Weights of a small transformer language model.
Size: width 256, 8.92M parameters.
Architecture: RMSNorm before each block, rotary positions, no biases in attention or MLP, untied embeddings.
Training: a variant of SOAP for these matrices, 349M tokens.
Each number is 128 + 32 x the weight over its row's rms, rounded and kept within 0 to 255. Layers, rows and columns count from 0. Numbers have three digits each. The size before them is the row's rms in percent of the matrix's.

# layer 3 MLP gate, 1024x256, rms 0.103, rows 27-98, columns 128-191
097:137151187126107143153170135154142167169167152148134107177163046105193174113205104073194122149148099140130131100127096137116163134137174082142172086097096121095177163128169109146187119128074148
099:145103141115092175073138124121112135211118062082110120178114201102071168180201119122100148121096128195187090160184136160126164145122115095140100106149152103110147156151119111095112174176086111
109:091098130112174150120140153143129170112164074117065111047126122146187105148162148128128156096096116169090146086153130148113109129170119132154121098157101071137132142153166114120135202153171125
099:198156162146145150120152121089126153105087074076078102137126119099066145089115117086095105160153085194147137119138127129105100076125103216167097126124112135123159174167155110120105060109120137
095:110130183132082090124131106104119134143111110139143151086088111178153130117170097113141173074122126179138114086198083111112187127126084155160147141135096146176122111088087055118124101160163037
093:095120160137123027087165057053110130152127193150137096090118127124126103087102144120093100125125097189123156084117093104147103129117108099140169140090117081127125195114087156121137112169134106
102:195100193069086168163131141146154149144129182111168172110143091138108106182143113049125086090102136108121107114088099153104164138168091089151149142180194116114088135144178103114113080124187121
100:142166073152132072100145140154082150147115104091112142105159179206121148165108077180121122127074108155140192133139106134144097161119162120044125191205111146225147125161079087167142108169137126
094:099077103121109172123128085115153135119159104114187177152122131116132073139182109139175141116123076107166125106092109116128129130084141134061140170122157136124188122145100074170151094109130092
099:134098142086117098120083155140140135168097006195149085126188170094180105127111141087107107174107146152100129126139109157123123094096089103127163102125102130104151167128094123087149106146126111
101:145175104170111154146133080119073104116075131141129193097078176100083137206116128153085091114158138157166179121118112145126129123132077109090134141151120126054115094177127160106153121081196062
099:112127210179179119119145159139110135131141131166134083139153180148115127164150125142183120115064179151113113184071135101186152119127131086132126147104091113150147114177130209157119080096190142
099:131137131103147209177149094125126156125097103143196134145102117151174094153123153134106126163103147197133122090125106195107050108139176097119129210073117097152131138077196162127105152172112188
109:132160142128127129191106057099139146149146143099119166145068157087093092132131161110134124156114109111138129117136129085105063169135180126219127151052169124077116167092171094080099144145211115
108:147110149129142109167173176118108109170109105141143120131087165135098097105154091144146108066087113160125136107094158121201142222139129122140166082141116099132129129136156101089136138142082101
107:162163176077152171094153135144155112132119130162089170131139063145164129191089127123184140059132135120102092151111096135096201117180110159186128148108133106119085169146078137201155110087108092
102:033088094136128101101098140091106159140134049106078158062111095115134142165083138146117194129182142166123103075121103165122102181130122117186099098156135140149099039174140116121121128158083102
103:185151143143121066172133146130117065150131150113158144072168096185086145080129054131102211123126118123077125088159138066104134120075157121058118161143109132152064131080159139118193169148103104
104:114132104121106111122110141083126105141161156143134122142124123087144099157123149142149084154110110148121151205095118123073130118113090095123182118136099122150146125047189071127126106149147137
094:090132109099127227117138151117128141189075128108130094095150136133137117146082094125134080148105203112099075194105149175112046088151116143141142104102121141102090165086105132124122114118121152
097:145068123128061107149201127106134180166113112153062134119116094138088108140126112122125083105200130083158118134171070118098086123102124089131135103051159102155123101132134139108079148151102166
099:150099137091152150126117098143130107135108072096141094116088120185105116163122118179126131141164107140148119096141160146156161151149175145215146131150139165170157099107100079117144125088149089
104:111120129075040154113168146172172147129089118084175158107125137138117120152166118115091155149126118141141122122107145133166152110137162162135076136129155141135127155165058120144119150139164124
105:074201184093173142157102131101186126158198111101180090135189146132149125110133106090096103177129161081094115124119130129195132156181163087111137152142098133092158101171155156176102100155142113
105:154117115170136152188152178142115198103103136153118099092189161149161174135105223122172129192089128130144102172094141112148122124120159072154142126192121170152080064057165112139173124111118101
101:146179111104167136149192167115133127124060089117128146125142179139133088121083096139111120111104078108156117129070170113209111195125195110126096127168150116183091161137099122115112109063161078
103:128128137128098095114106119116139122111162147123162099194084110118096125111127168113147114153113095120144099078149108114121116145213153099104065131175102142143149093134092118168078146155112122
106:138155154122109150174094150115144144121118203131145109124138140157150095197156111124163158160061165124115136164096122122176184094141090028113119141121135120155170095151124063120142171090148091
101:135187100127179137146128119109096074114126090073061165143139177080086122074139088099146124135178133088145151086123184140129069092157124108101165112101193086092228142114136089107170095128196165
094:124119067118101114132175119141106164113109225086200086191107176073135154137133202115116147162112184174140142140138104114074123084112133179107188087127143151138141170168105145059108109106109114
096:150069072144146108161134129064127150135163163106122100087175159165168061167153149159150154122114129198160081159060161162142102119102153165148156082133131178159119137169154114122236121094146156
092:121125141063147155154134112114126134119129113174084088075185175166132093195179129111122121113211148187162189139143157088115167135169156121107134107136191130125118112150093118119180122096169149
102:135141158161088103088155133175121131133115101187173185111142145134042128114125177146118153112172162125123127129138165127133141146126144111189121051116089144053161145176092081147063137167101126
096:175166159159081130096112116092064121129109149134141125145126160092114157086126135100145122140106112146140139081143127096148112235134100111135162157154193152100110116159121158145088185145144149
097:105186131128099173134134140110113165070094153178160126120172105147186114120137151051093130167072082198160135156140129049152132127116111159139118138188097154103199125148115108150140104142126101
089:126172151143099069087157143089136104124177101143111126151110134146137160157180071120102156116135118121108152102137172163096145144144166145141122080074162127141109120187120069182124117135146144
097:186104107226150112174183099123076146134143133117175151131117098133165141140153114159119096166143148139084134144139124189133098126090141121150136149150144097165111159155125153083129069172053189
103:187136110220199108168115167125109086077074143097104156071147173145167161103103174117139174161142097093123147136124105095163073161145169113122156117140114084045104165172162149071169132173104137
105:063153124131170164136163078138190102128118110125154087157136179127150110148112137142071154079135117130111121125081135068145069118153178086117122194104130135084086155118131171107154137138166140
100:156134139159089176149149035113138114129172089135147144117188096139155125152126114104152178126161068092062071141088123088151109103188083157129129126113095125130135186174077142152159120180099061
097:155149095126113090108123138176127101089061159076101194101130147079149076141138102117111173175156096110104122122116127116128149106081113138127134154231128152126103151102162106161151108149057119
097:125133129127138115156076086122108136105076117141098136137114150126123129072157156120127085124108147100126125122165089167117140132119101163138076163139070128100132126061125083068175155110135135
099:084162102126132148136148158079085163208148071165136139136139072105134087134177086136098115119117133164124174150141124116132127132124240198159133100139162146130161143145114146162186129178145126
097:154152108132106093172116137121148144079134114133163122111072107171131123081098116128095162174189104140136122115193161080147141168100054169094152132132161172086139119103135095163112152138200129
106:173128123112148076187132100115122109119133088164123059104124134140153064112080183149129050101153147096092126172098103125182116125104134075116104131131122095133083157110163155171124136077155144
100:130180129114081133145133102128107152144179140110086120171144131111100208150130125093134111155252156144094130149133166136142146116063157127059132141115103131097120146105142109193147128139128129
099:164175182130174125122064100138080150147148133115171099148158178107165151176116056108156127156123169152094126130190123137105110181138101149134094131169145161099114169075123116106154145096114120
103:166099126121153177094157157172105129139158072119068121102101143135158098103131163110157105095146178178175165084143103126134114177123129121121080153090086147122108066163109126140140183118104132
105:078121114139190107125130124140093125113097102108125148089118144081161110180129173113107171149168143141161060192142097125155152083127119123119147184099109169174130108105141106164105081165113099
094:118079159112130112110184116135224104089119155099131171127149162121131154138116137104100183063126176145157060098163144130139147088112124081105117140152111183158123118076185159103079117145125117
097:114130140156100139180128135117120097085133137084116122068144108133122142111107172068163116091088099096101182114104136192181127102092125177078108100133103127146154118129084130113098156115128108
099:121129096201133116163165072152153121199143117115133134107185156100135103130092085143127133162107182081138111156083093114147092118140192102122114125132093111195167107142139108120082131143153094
094:140162099071113121087096128145177134119030140092154132115134092106112149123111125158110091149128179150127059057149147130135125125080145113101108107139158170115131124103181094118089114104168121
100:110141169166112175162150121097134168125106144159207147119148109112119203131155104145138093137163047149144089118170130151145082162213065117193117124208145186108083128153086127159139204145117098
104:117025122094106137188106081124117126154165122190147138092158139152085137128112051093138151149120186209164107092097140155120182142095146107121194167143119136143130181070136058144161137181134125
098:157132174181136158111102149081105121155118043127183137103096157109177134148060108149093084048142151142056139120145154066149102161116158128124166097133094163150154160128090145128054180088128133
100:131101124103099099131084108140145166134123171156097103167131069106146109080084107129106131112146147123123102116128088102154105100115119158118079118148139140168076166196135170128119147166102073
104:171161134125120075174114164148121167056183118139132113160111166109127071132103096161139144134136168080173108115126138123099108153115121143134132139052157131152120119149095113118125162131103114
093:131176121096161103144127162182151122136132105138116161135090139103145099111118084168135171102074131189067145142141092137061119167138232144130154121161180182105173098084116168192111177170106132
106:076099141129139122142099108073177108062108184126132139113144145163149145121087165097085118094173147131116154155104120067227122124102139155101143113087113139100089151145134156179094157145205053
094:094136187176074077140127124070140138102093114177135061117165186082157088087116094174091107183146103087153207160074145173161126105131119138130103148165101115180074158097138156171095159160068165
103:101123123140087169107066147114122164062141129161093111096109138185143136123142098115089159153143105148134122148125138126062102093117089127125140150184102172141102131117109215098183141134103079
101:103110112184116151123205135147168060115115109112147183125175173125148115148139098153145129067079139101111134067127146159123087112152137076112121125111116138114098103125109134115099169129175129
106:161121175115128144134109172153137139166169131159096124169093139124103142135104082112147159143121166127118113097147151148108101129191100121154115147153133186050135095153097178152124091118125124
095:127094091157130098106126054092103142099151115121139146168148163184150156123130104097098115070176183115135116105128085064129137173140123074113082117103164142141124155098106102115162132134162053
099:101095126076122139124068111176121130151131134158147156139063146138202087167119211097098157143166149114192116064094112099087133119088143105146140103138140151160140127074165132137120142107083162
097:135161112128099119125093184132086154111131137114156119097123074134145119167105144094107157185167110110159076103154107147124142144121174138156156114065117141064161109121168155114123077113197162
103:063140129120125148172145125106136145132157120163120171182111114130140176117099105088114181133115142156087158121193095151117163142160114128146098133116158140146187111107069100129123101135167097
103:081103158111095159138126149096153139161150129142158172151093210159154142126157111094125084135140152108063106171093118146142115137140087180205099081156118101059069074167085123159090143077155138
105:220112111165097172090220110090132085132111123144178208179076099172146096083161155083086096168125147128070133120156113133092087063130141100117143107092128133102125134160145093126116217071112155
098:156123107116178125155127075125103115113144178170134092111165097105119126193101146134108110147167095092100140112129161104095148133115191124143130077113160180115123045076132135148159099154182111
094:140095138160095145167141130122118119106122114071124103096097099171167201212165128090113151155128086072091156153102140116070177125102142124107138121145113095100095115172130136141168126112137126
# layer 3 MLP up, 1024x256, rms 0.103, rows 27-97, columns 128-191
091:165149149119110200134198142114122143125113166130169103084152159114133163148132088162128132138170138136114126142152078152094101138151138248143139125152177162136131182120064145105141128086085113
107:072116179141146120143127091102113145063137116132123119135121073209115157066026100119118143093136112159092165156044093141126164088120083113143113156123108163097145082110105188120093097106143156
112:112091140151147135119178135145141152131156099196135116133113123120143158196156129146200113074231072168176097082131119133107142194148134153134174149122111189100148181114103148114132140116182037
091:149109143134159113158097099138087120132144142092095106172156117117165122038120134147127087130051073109111134037140073189083096101146077124090136148075114135113060161109167117134072139117150054
101:149129111078144175150107115111188132126121144065134154073121114158162143114156149103184113123121137097118123168158170142147164127171111139127185138173201082112142110130111135138151087142138149
095:130172143109109099049133141101133160153076213159161147087152114151197092061107157127155121174087117127123133147137141099158129143147113128158124195121136138125124185098096127089113041122127108
099:148124051152131120101174092111118177144098075137122159096084124120103146110140134112157130155134131153121151146104166080095131122074226172124130107117137121121105115161131114156105130154069109
106:172136126148144146116143106097147034183113127114132137081110102104112173121138117133078153070131101130092133102172107111179128118119131124134102166152123085109139177157119042100174202112166069
100:058186145152142108151146198157088081132128154118043125109107167145162153131101132172114143175129176146127172131152162125159136118170145087161116153116127106140094114101175156140134172107126170
101:202144155111143086081116150128140165143116135120115129126147174114127134140100133128163091148127105104158170153097118120139116135227170092158109105134164139144099116110170121104135091124176103
099:114135111164074071135172143087137137129142087143176094141192171161111134126146118145187146109144125130168106112138063156057109104079078119133098098094171164110165119116114181074107153171105178
098:115043184123122130109157091154114104152145104116080175090157145116100131133090150116070131093103163176151106107100095137163130093118108110123099090134123173103159166090125150151053128171146160
102:101148111094196165104142102152129112141158132148134107088104131082113136098147109185137174173123142130186129115113167150101130141129107065206142146176092124098081140173105088087179185173081099
104:106163136193156116135138088162124143123101138119124134171124174108126143134086130093192113152159149127091103090154208112124080123139129113139102137045138121093091092147162081139113127115141098
104:155186155157091103182142135159134155120107135144080152086157130154101113167107095161091127114090103132085125093139097110093044100076109108088129099143113079196107208156205215126150166148101167
102:121054130134125127099184161148193169215125094100121156149127188118143061156078168136109115112114151143147170172110130127066077124091139078142086159132102133162148142104140110149090113104153122
094:131181157122080126197173132201103096170141129132105157161147153071104141106053142123118137090146125075118154155110172156144075160148116123073123138140151151139137132113130124144159088139105129
105:135065163166193122120105174069108102133141091152121155133146166077105109132141113148079143106138141089151092168150125163194137143106147145113143159126138101121166142088205114087147136171115160
098:121161151068169189105137114135165104130096098128188137144135154131124170160132082153089099162117129105113153177114104111162076159066169081182115101115109181156100166059101124128142120078093078
096:126180098176132134113134151168162154140174116153111080130111144128130130122095130148139134128147130124125144112128166145122069124107155101084120149106128170128147028153139180175155158113149133
099:132134140147164149122093121145057106163116103137132124147112148127157200144138084188149218103093135170119146145155131196087181148139091122181094136174106135109154156125113154162122137062138138
107:127099145104140176205141120111132153155163112057153110115141104109112111118104116157147167128149122116130078147100160162123185153113111156142147139121136134046091147167139134093152117087124089
101:142185173110156104096161119139153120152140136102186128122125100132149153133077148110090108115129137059117054128171105094124089094147157179173050056034148089100130146162101133153175170120116095
095:146113114105168135149210182162166140104154126142172179134127131172156114118126132112167102086093099128095095115095124062185140161090159124089126134112110120161134163104138124167167124198158123
104:123175137161080130160160207131186159107163120153130152118152133093147174149190145119072113147110147128114169136120175110132145122132103163111119077117128113117103097121164071078124109126199165
102:136087112150119147137115109116148149098141093085152154148125136155100140155136121112130086116123163190146134127120134113117113141154111101122129154137126114122121102088168087166090158097130153
096:141102156065154119106100125089161104127135095151153144132141145218082140088105120113147137081114128105114130156114136110142168132102122102163143127117192133141099145179093087119124131112111112
099:147081102119138125110068139059116129092111101117105172072137127156059142123117150119138150167160139158129164105141106121090131154119106146178142162148093124077060128055205139112113113118149142
097:130120113157148134128048080122143111127177139147060146144086162086126144115106133102150127100145117103088121153125077160106164163063114192132138131172162108110072098135097105158104098075152082
100:122138153161125150141165134131059169107134105108180085161151098144096135090156148199108120136172109114138173107147059080123091126135168178138134155162148176169194164095114150148095127189098154
102:166131109125081182069105100150133128133090111089075107134106102161091098136181157135137121175145126107149102126100140140118106187154057121090116106138122180104122144112134113155125126121161096
094:158152128179111149138124122074101205134173136110194191146143176116175124157101133128076139130165145124087152175108172119161135116116136101142168124118146114084125129138071143155130110153126130
103:106080168125112164112110133151218151135128145127141175137150129036096107132126116125135096119162112112173123121109099169073081144145068081113032085100137145060151125136106155123185195125122134
096:145100138178139137115169160116129195087067106113073199118157108150130066150120121146052135129130150148150105151177111139151128089180176103105085189078154147076072125136116110088156114075142118
102:089155140103044088120146110146095151097109166143117177073130202108176131133071124106084143165136172187120125159141125121154103096150133198144083097128125118142164153129231163130182097087107157
091:109101131125114138139149130193111107124141101116079105121130087163142170099099132151195121081127099097144162134095147187089135129128172104117183145039116113117181127114076131102117177133095063
095:171138119106101098119229118084131095124120168137140170113197092082129103150125100140117065059161092181126106142142126161094126064069126099134095164150125130150101121106143105086095152140127086
104:136088135158076195130219116153071141108153163111120141161112142102200093135161128148106131136145070140213133104136124097161149141054065153121129150081106163121139160109112133150146107132048111
116:103162146146083152095137067112100112120126125135109111189136186120100159148154183133077148065131152104137120129105129141185106176105153124115107217094139133071113167154131078118158159135093148
101:154160066094098141087104132154109137132106103118077137123140150192145109136158106126147108024116137107123174133129112152084127098123087101160141168131118137100160140108092118186113161121171116
100:221101114139147136156166159165067115121176102132164121132138095120107155144088125190134092131158146124109122117143091130092108154190174103126102176116138123136093169072124088161197160078145119
098:185125177132052125121173140155133158189096078083153142076084084160146126123127125123092182113201127137066117126160113105160179081058099114175110135070154123135109093142137132107133099093105107
098:142163109131065140112074139043082154096148106115088138185089159118147141133074171148163125086129065145080160148163149121130100080143121145126162057148108125056114132131098102088161131098143160
102:165165183139131077162091145111088116136075096106137120139184162070126178209153141104181119155147131138109129163125120144143130089129144184123130137178150132124199104138126137140102113115094159
102:132149139118143156142070123071159068146121095095132121110083141073098094185092045144117143103131127193153166094191079089124166120122140089164135178114088100117109152116102144139084125077076136
101:094051131139085142133164109128141118132118088128186173121149193181086047131142098098131114156134124103167123036137102134139093152179084104204155151154131188176139139160101156160086125108128121
103:133074141143103145154142148095105115084129134135086148087089180146143103123153079170140099120154132094164142089087158154097186175152100169049097125135143137148141153192106150131189155136117140
098:092109075164145123135126113190069161129166090064133150093147151113169127157113135165110166154109142085153113123150124098126136125103116082107200097155145084120151108119113128147084121135126153
104:213125153093120152128107133114120158146108139129137081116074108062131164107124134162129192160168128159102143172105092140127165096097094153214116041106114134110064121048134177141105123121123136
095:127149092151102123124104154130133115130097121158158137158122153108079158183198141162162121107188106180157152133122129090103127060147107080194121156120109195071153115116113158115151134144088152
106:112107130158122117233138151118123111116159128030109099105139131159115113169143104096118068101097157090076196128116102201168122149097081175116105069165146121117164131119088108094127144133147140
108:115114139132142076141132185129169102141126174109075131160111141126151178149143159127128126074181113171189069124172191146069172119110126086101121092163112167121117151122116111100067139110147144
096:128191118108130138102094093155151118137128160134171160108155163137107128117172130135140129147129143175166208136118129121148147175139216163087093183112147194136151093148096132154090103185163148
100:171124132094141148156156155158124099093134131135112122094166092111096100131122125153110150128074139150120149168089140177108109099079169107101167118115157072076133086098104159111128069147114127
102:137206114147122156097143105208135113110119170107133136146106085120105090085161112050138128135106130113093109201139153081116120151139105134153136136137108173087198113141111112158125149105143101
102:155168111142138119141159134128134130104097122153122212092171090094140143078129121134149142095129072074127066089102184099136108135140143124133126139112190132148128056106117083194098139123113179
103:127100098100160134115078127160102136128131125157171143123064097124104079104166118097140093056192156115068132097085165089085077149094101121150104115136119135141116102144112158144121136197113125
099:109121099129116150125071069152142127152058132102100151057146161121099159094163109106124093149142145157114080159128116133144126050151142105068100123194113141080121089079183133116098126125152111
097:162162148090137107134100127077120096162073094091135171161154192173134100178117167105176152137102095127140166150101185124194138104130133135034129067101161101141090119127111069102117107143098173
110:160150137135107156104122133099149127123118127134142145125176148081142158154081153146056109062101097080082171134099118130178142109070117089120147112137086102179110096150149179120200135097103145
092:128147157135146090146140140193099096118128201202138071030154201083138053117096154168103131104071140135116187141090134173114141078140135139166123174165124110155144129073113194138091092168125150
102:128149123143104115160132163137113108152113171107214156097098116137064132070164164150141146073137115105117142175150166130197104119155116128182155050131137090129155103134110097102100148105134167
106:154145173112164091104113064079122118154140119145169119145053054081132175141100083062147136180137136103132123139162111116128121177072112160134139097104143107097113118186161137126137162161095173
102:068171106058137137123088100088111109066109127155170148116120093133193100130109151119116139156141128104153128123174162069135132165130122184120152135179178089119172136138132093105116152172134112
098:148103112106101059151083113102089187192127093129127218082131140175144058061176130109119132090140118139174155137152166149163128168109144108199086115098183140106148200106100130164139170139088076
099:094134153143121119108091096148128113105148136149189121124148156111085160173174178117113115080118083100141225152146125085159092125135179199161198095129170158122123093131102155124080149109163090
100:145155129100099181103068143112181118055121110097073151102146134128154159129131138129131127115139107179172122084090108116173152138145136086140132087088135139120067106122147147154090150086114217
109:095154120176089104121141115063097123083152147126125167108097114098070099117153111184161178133106114145090138087107156130118139124125165083137126106124216169059188088163094112131111118131147127
098:135157207121149142169108089107128109074057129138105108109112126160151102036139123129133133089101130122172118149177099110175147120172106141121118095153152131040124107124135109093157129102127088
106:118092185183196087145175142145164068109128193109055081144083100085147114118040149138120178137118106129129108101085172134124133145125101120101135138158137104114108164152130158115088141093141125
099:107130185130148083101064138121137088184150126161088107098109100124082091085214149156179153161116112150132189110180142156111120115131083091110173139119096111102082147149120139120166105164167133
# layer 3 MLP down (transposed), 1024x256, rms 0.0797, rows 27-97, columns 128-191
099:082114109108076132134109067080071128104059117088144122115098077129104160106091072128055099130096070118100136134137169189067115106132198101118153070137136121167162064122114129164140194170073157
099:058115134087155185108143177146129159141125143095149152135191045160171169192180134155079136142141143119143148121093126188102098148169131135109131171138114158147136153145126136154075085099198090
103:125147173134151081197101087082125126117112168136175152155161190132162160115113146175110183150119077154175137100081148158154095121111129155087112150156091168149126076097075139203139130153051170
096:161149160133095155126098181093108119156128118068121159112123137137139052083180097121084074138168107085114130135131114164125130087089159070101141138121148097116079117088124119144122115140143097
104:142158047108122040119114105095133087182115157129143121052156099125132095094082159188136078173124124114093158117095082086130109092133129092099136132124128123075140126142165147154081188123182152
097:134166165185078158147137117097140149159143122106137163099089038137140098158104136095138128163117100143124141152041083121106089115094123173105146145145166146133130107127114141131131152131106070
094:159102087122096157086096184131097110196151124116095093136120161117102096149151162190090090116095088038127103169100182064061142184057153128121109109168146119143181107118184159135075117107152140
100:128087116147111151174143121221156116155083099128186210139126131142134161155130139139167116146185157132175144136156112130055115138085070132113161131095169118116097138086047131137182152102076136
095:186126105144144095108136201102148074111126203127160072137098115144152139149102100150092157135142132177160100166141162109147201160126123080109113196131134095120127125118144161131154164108113123
100:116172120141176159131138147115154177143162116110106117166081070130067117118119111137147083123104110067110082144060121138114133156092122147085075179134136177195141120124117081144136140164071092
108:129161128172091055198168134116084133182108162167161132154098141134099133123132126138146103108149153087124099118153143113112129101137113125115100115080187132145138054143105133102138112158111128
098:128130115147157164111149071097114139068075149143122117057119094142141097145100151112156138163100088107051067202169088138126083105125123120161178118101129157116150088146164076123173146071124124
100:138131089147164157111173170096105129131173131132129136075126122149105120199156116103065110135098161115189130219069143114169108129139144185117122123099072104118111134163133114090174151172118198
099:152158111068123150088181157155142111135178152094075092065100142078061097188140151097099144106126204135156143140146116149084107201109158151104109107159132112092162090103131085037085170103171127
102:137126148086137097090187133115145074099152124160101148083157117055064145157041131109156147117154133140131182158091108132102131138167113099150107059060092070116093131127151090089070104114141103
106:072166166157170125158113088142097153095111130121183152082113124180225158174066177167134134129110127109144135148180222131142080151118103053108084111105083126129123117093118072149156115127101172
095:147137127121100149170148094181113144122101145204128147165169128151119159070161045063111046090103109126088137105146180049107097069072150111101098096110070133105189111075122166125153103146109132
098:135146113059098078147118069145075121116112166147141079122135137149073137142118149096126121167122151046129111127108163165145111095132147112160148166154139108139174124181075119131100114122091110
100:125123086091141123084091167150151116147087154153102114101068143121112123107190165128110175104143156127139184162155148132131176167155123141135144097146154105146130111060159177095045110127137146
094:118151155097166119123109108136173154130131141134091124105116158109099120192135141116117179135133181160161122163070132155094117140129143134178123132086156095163135126147121124123165160099112095
098:107158211152079165139163098085162094125121123149114056083228132139124109152143093143123126108084068135125151117129155130152118150128124146128139128163142133165137120158102108133121127063121127
101:118119118086182134118090121171089081037123126174124109115101131105103104082091141162110124136165150122087111165176109144074183188099136153084127137124137100198134137135077090120097114137097091
100:129089071112129129164141121129152089118073043154107115103157106119154103129127100146110123149128089082079138058124168163165135164152197163156093123083195138113102111146154137063110064128177133
094:137047100110130152093163138111135124129148091117153150165147132101053121136108121176169071143113109145148133157124101115159180136141059135064107177141141137126068110174108113125099115110153123
106:109126097149179135121157189084079082145111192148163104081069134119154122144159116173116139132162140115123087110110158131058101165194134143166101120140112130065139062138140143104182116120137101
103:111150144101094092167115124073052149129200148120147107152168143198117089106151082125147152121083081139129137144131168143140113129188154115070161100146112164136043113137091098093138146106133134
100:136188071119098136107071113147128110067147138151149113114096161171155134111183131176079138125133176102100100183142098180052121135051136115107137102125125145182141154142139093186116106161139156
099:135154137165151224109118110135072186115166161137112151157205136121148112079120147110144144149098115148149148192124147111109114086086118106154124116161097118118103103156151139087136163114097138
097:115090109152134144166171134137117136155070163175128141120129171144143169098122111131104154180133099152158116113163174132109135115151169120070113104156102103110136122123155118111092203133126132
102:146114130118083117148219108152113153172175193058183105077134146145142136102120115096153093132150092146090138099164131112117121119160086106176098134134136126171146174088174088138166097135123150
100:056102111146069077130113180136110189120092189136111089184141130128080112193094141152109125084149133138135164119105086138137156165104113185096069122183137069160156152160100175126135089131135093
097:084109112129078112115153150120171140163105139058049119095114106132121122052115166149100089150104111165168122125120118129139103174153129115126092178103137131110155119091135092173038134107102144
101:129108084103130147049107120119126144134134092104164109124159155210121116137151163133161133131064144095094115151064190086145134104169140131099083104095043129116242112143125159086126132128136137
104:128116148172063113139196169123099115106107049144114131121134082160111119101177126110147120090148115108154142109105095132111097168093184172111095113172067073175140123127168101079133083116127113
101:074128129100092129156118092215114113064171107117131157128190103115118120100147115134102149077127107126127114144072118157123077127116106133144139160142117140118124140139114094106093130150141049
091:141174105067075113141081167067102127135105110108115132166117143116116126114115102190042089179118149144114103144132091101132116111149133124102150115154122163077119120152123099113107077059108141
099:116120112066116110077105157136161158109166156151164129218154175175090183097119121166112132189128081148180165084105126116130121140175067133184113115087135176139164096160134139133106143074141090
108:143095154164111222119154202148126120227129088157110069140107143119097131222139189113120196091122120152128141128093178131181079166174150171102180093120112110100140144108158122122117151145153116
101:164130123123154126152115133155097146107121130112145128161147136151069120114111130137093136127150144056188147124174130161123180114178136146171108133136042093131165147131061126115160163222130151
098:118151170094148154163146127134166104166089128141164142114165116139115144108130138136146093107146083059072100132097092099126144169133104112186139078150145085133156144179153104124097145098112145
102:194170126084098143151189160153155113127110116115175090129101076132134063118129082078185117154194024127142141124134126112161150108072103039136114102126120162138125160137117168145117155139103133
105:091198144150134150125054054136119111136097098135123149093121140132098101153079150127130105078140084115141120187169118105177137113197197179173117171147109173110120116136097080048149165121208114
097:121164187090099090132131166155113139116125117057121141130154187042131195129084154145162117100187143112074046071139131091117120155150137106147083176088061158185128085148145128111137179121111133
099:175108149153116080180140114150180204179094142135185123161163077088190071168131104127123127187150075155085156171143090091125123082146120132070172168104079145060101072153138092148119121084128079
103:143111106104145094153167080164124127120122109177145138100139217148164128133085153114139125178147147097129139117111139118136121083137160107121112108120115174055189117137143076134113062129125157
092:171105154125185096129116189105093110150091167197082065135102110191149150130107086139166128146121119145150171145115133090125116089126085149112202161141149111091136102166139116128090134121118121
101:108058138131168170154137178117127092171120149095145144139094137064077206058109113108126103086150066136148148130151135112092138132155126138104191098130138096142176102141081154162146119176147131
100:060103103157162122120118103115129151105159148098190190161126097130192076078150102129098169135108105156156179135104133073076133135086153147135117092125162111159124096080067127126108118154162125
103:094153126084125124132113115089176149124096112172089076108126180119179087079124222118082117112087124097118210132128142132148088184108144162071130124109162135062158114109122161145154096108103071
098:133156103116175191128067168070140137142132143122150107173083150144167129140098178116156122090098187114079071136113132166107092144144090118122098149143135192126160118089156079180156046153143100
102:142072155097093108142161155134122131225131118118122103090170127089090110120084101113138161098166151110102116096119078105091083104134128115081110129153094148142138127118171093059117152126139126
101:123114104128129158128116120167208157178125174134126129135087093105151144082125191144169123132118170196154090074076113156112076124118093087115120100160085135161148082172096141144136099097135143
098:103134097106142089134152155118125158115082124149155149152144114124180177187142105178152101094104149104113148103109228173113137123051128114101102089116143187115120123129145117110147105097153157
103:124062105129089088153136159112115112074138128102050158123118139070113107099199138160110177110066204121126153114137110153136089117062122155085132112082115125099110107127120126107116027140105148
097:137122143171177139080122154129089138222132083161123059120164093149136199153125127136167132153117145133106162112114104143080127137075157113099070158159117110082134115102162140083154113108110103
101:103076135134146137081137126135079107089159099090139177129132167129115073108109167102192089121129157148125142133132076091093140103067118154143130081106089148142144115178158081135063102102112181
102:117164144156105144103176152170133076116091118121115176123119165100151163152131099123095137172092145133138119188144090102154121140127154159053121149176109051167116086122079114105042149131162058
097:139172132106105090148118135132103123089176179091123071138117133090160154148111071118150119134182076131108104159122140118160099154120115082157107114068135107137077128171149068116113138139137094
093:120076074127088155111115134110210091111133142081079090104095132128102125119097133165165113130187124101155168157079152095124092149152130055172134149130148103121123116074112198171113160190177144
104:181122110088159162172078093102164129099158176095108138150101145146102152087137148127182158161165140164130139080152127126139084146127021085166093158144128105150069128109192158176168166111104138
097:105125121135099089073125087133137117080151103211118048131182108135143158161114139147126114163124147130150134121089159132105141120078125122111109093151139065092096066153155126177124175100150150
102:115080100059082097112134105145166055093125090147186161155148118151077177199122160174136087144129154087110107149080094060129119168139112096119090164140130167145094149127156127121107129143139063
103:116105177126092095178109124123116163115102088119111084132131122144168167112090173114155088124105105131138130172124128149169116114096105186137155160119085131135127119133130118149148094134061193
111:110123134135142103148137170060120154106125140123169186138165146068113135090149093150166135126125053110110164101149184110183109068121160132128121079119146104103121133121140133161114153109124142
095:130153079181128122104100063066070107125103134111155108133152134197142146133088120138185155152159106146114091111103120137135064103161117068138115056092126165085040124114088153113127136170153152
098:131134137044105129136116153091135138196137112123138186170184133132205115094125138147061104090131138123101130180069123119123173110174145078109075121122141097037127161144130133043117136145113177
103:145178136089152109098142140099085146145111082104098122156137101177128116103147133170185137135178143071180147126154092044091084136119191146159140143160207096091140124118117089174106101112136160
098:120140119134136140158116117126161143126104133137182172116135126135135141169121072135115113187139071099215099118175101063189168092104135108159101151119138069151096084160134119129104139058136101
102:067161136087068172123078109059084104142107198176107137096114125102137109135142118112096122130156120127123209076154104178101121062138196143088149116103124144062080107159104190095156083110120153
100:132110124144081122107139105159137065143135174107157132148162176083129120101153116140154128100049108082154171156122090108152048099161115145154170139097118113096181155167147132093134136125123185
101:137116121141124128146153145107177136186091148074145017124088089053112141153125130087151192189090111129145096076199082111119108175175108081130187173147138140148106115163182132108143116099180108